config.toml
norm = "rmsnorm"
positions = "rope"
beta1 = 0.95
schedule = "wsd"
Each number is 200 + 20 x the weight over its row's rms, rounded and kept within 0 to 999. Layers, rows and columns count from 0. The size before them is the row's rms in percent of the matrix's.

# down: layer 3 MLP down (transposed), 768x128, rms 0.0648, rows 98-108, columns 0-63
# up: layer 3 MLP up, 768x128, rms 0.0646, rows 99-108, columns 0-63
down98,093,235,199,196,229,189,197,225,190,199,220,195,204,204,197,221,152,236,178,222,190,179,166,188,201,200,170,198,207,183,188,218,210,185,202,226,182,206,234,215,189,213,238,166,178,199,160,175,180,200,167,216,210,202,190,195,232,172,198,174,213,170,235,213,225
up99,091,193,213,201,199,214,193,241,201,238,180,234,204,212,189,187,221,163,209,192,163,198,193,203,160,185,227,201,179,221,214,250,203,177,193,170,231,199,207,186,198,172,214,208,211,230,238,181,193,205,183,186,165,183,188,196,181,217,194,206,203,171,211,225,182
down99,164,194,201,181,206,226,187,210,195,225,159,214,221,213,196,186,217,176,184,182,173,211,172,210,168,194,216,155,218,212,201,193,192,211,185,176,218,204,207,186,203,195,234,209,248,211,226,200,201,203,201,202,180,195,217,190,207,209,202,193,214,182,218,238,199
up100,111,219,154,239,179,234,176,202,224,220,208,177,207,210,207,213,233,215,176,195,181,224,168,149,196,189,164,181,186,174,219,202,171,225,197,182,212,203,222,219,219,182,182,191,181,179,198,191,185,179,169,171,175,211,151,205,186,178,217,195,199,197,179,197,214
down100,108,180,187,219,223,163,198,221,164,195,198,194,219,167,250,177,184,182,198,175,208,177,208,212,182,218,205,213,203,227,215,181,220,200,185,212,219,208,194,172,218,197,214,224,232,240,218,193,169,235,203,216,208,225,212,172,216,196,191,209,202,246,200,200,216
up101,099,232,195,198,203,229,204,210,195,184,190,217,196,193,166,194,184,223,200,217,159,192,205,214,155,195,195,203,227,203,191,216,218,194,234,150,219,213,210,207,201,182,240,200,179,202,173,226,205,225,184,184,200,220,170,168,195,191,208,200,195,222,175,216,216
down101,095,182,208,192,238,189,189,204,199,221,222,176,206,221,189,203,198,195,205,177,230,202,227,183,206,185,186,206,157,172,184,159,191,199,181,234,186,210,191,195,220,190,211,192,195,200,216,192,182,191,205,196,213,194,229,217,192,169,242,201,223,176,207,195,147
up102,100,192,180,198,194,207,213,215,199,220,141,229,232,187,185,185,183,195,177,241,197,214,197,189,222,195,229,191,192,195,180,197,165,207,188,156,186,190,187,230,198,215,201,214,214,186,216,221,194,179,206,190,180,178,169,201,170,161,165,187,170,190,168,224,192
down102,097,208,185,186,177,211,187,239,193,210,240,208,179,163,204,237,201,201,192,202,184,208,232,153,195,218,194,231,237,221,205,217,221,187,211,214,235,187,180,186,224,178,193,203,177,228,167,189,210,166,163,215,202,206,231,172,204,235,208,238,214,201,206,210,161
up103,096,232,252,194,191,194,222,179,200,182,228,218,216,171,243,163,180,194,214,207,210,213,196,210,185,219,234,194,195,199,214,194,196,200,206,198,176,193,184,184,224,202,174,206,179,191,185,160,208,198,211,205,161,171,187,181,233,207,186,186,162,189,185,203,212
down103,087,203,144,196,223,244,209,175,188,225,212,173,216,212,180,199,241,196,185,184,177,143,195,186,241,210,197,180,227,208,185,218,208,172,204,199,186,203,193,217,228,161,195,176,181,198,196,213,181,209,200,193,211,199,209,217,202,189,216,168,205,191,187,205,220
up104,102,166,176,211,224,155,167,212,217,176,195,199,189,175,201,203,224,201,226,205,189,240,179,168,144,210,218,205,205,158,203,218,195,209,208,201,227,208,174,198,194,209,216,202,188,154,219,193,202,198,182,203,227,209,188,182,175,205,207,218,169,194,174,192,184
down104,101,229,224,209,181,233,210,187,243,195,207,207,242,256,191,219,215,190,203,194,199,171,205,232,226,207,150,207,180,169,177,202,193,220,189,158,151,203,224,190,217,192,228,189,167,206,205,184,167,208,228,191,189,195,222,199,195,151,179,191,186,222,224,208,207
up105,091,200,239,217,209,242,218,228,214,186,226,204,227,233,188,164,209,229,183,184,232,210,231,177,164,216,221,204,200,212,164,201,174,213,209,186,229,223,226,198,190,224,212,187,177,200,228,202,219,201,205,184,228,209,185,214,160,227,185,196,182,174,206,215,219
down105,094,244,222,189,217,226,208,194,189,160,208,180,197,223,199,178,187,183,215,190,189,208,229,188,201,174,201,211,161,204,223,226,205,200,208,167,192,222,184,215,209,210,196,223,177,182,198,211,165,172,204,214,174,201,214,223,232,214,223,194,187,198,206,194,184
up106,098,228,196,193,248,217,168,208,196,189,172,181,210,196,202,192,166,225,206,195,165,217,182,208,223,211,215,248,217,191,217,176,168,195,194,227,167,170,189,164,247,177,220,171,204,208,198,186,201,231,214,201,172,171,225,238,239,198,198,237,202,187,193,221,187
down106,097,174,220,201,160,190,225,202,206,209,231,179,198,191,223,178,236,208,224,175,207,176,212,215,243,216,218,187,196,214,222,203,200,204,190,175,236,220,189,234,166,227,140,179,227,201,211,223,214,179,206,209,210,203,188,184,183,180,222,175,199,245,207,190,212
up107,095,217,216,221,185,211,197,163,233,211,201,185,189,190,197,162,204,221,181,208,172,162,184,176,205,180,183,209,173,170,211,196,188,189,200,185,219,167,173,179,207,203,253,213,211,203,212,191,204,206,210,188,158,220,184,207,230,164,224,220,214,175,219,198,198
down107,088,191,204,212,231,194,190,231,181,176,200,231,206,209,185,203,204,158,206,173,211,206,213,212,201,217,197,194,202,199,163,213,199,241,179,225,179,228,225,211,178,183,162,167,168,195,184,222,180,193,228,220,228,213,188,190,191,222,182,202,179,207,176,220,208
up108,100,177,201,247,199,217,183,186,169,214,205,200,221,221,174,203,183,231,189,214,201,186,183,217,185,156,229,192,184,194,193,186,186,174,208,159,181,204,153,187,182,191,200,257,199,191,189,177,221,216,191,182,176,168,197,195,199,204,203,210,144,194,212,207,181
down108,103,204,235,216,192,233,209,187,218,199,187,214,204,157,188,179,170,235,242,211,182,160,221,164,195,211,185,228,189,196,204,214,186,209,156,200,231,211,187,195,215,196,169,205,220,190,201,217,194,206,192,215,188,160,192,198,196,240,183,214,199,170,204,175,175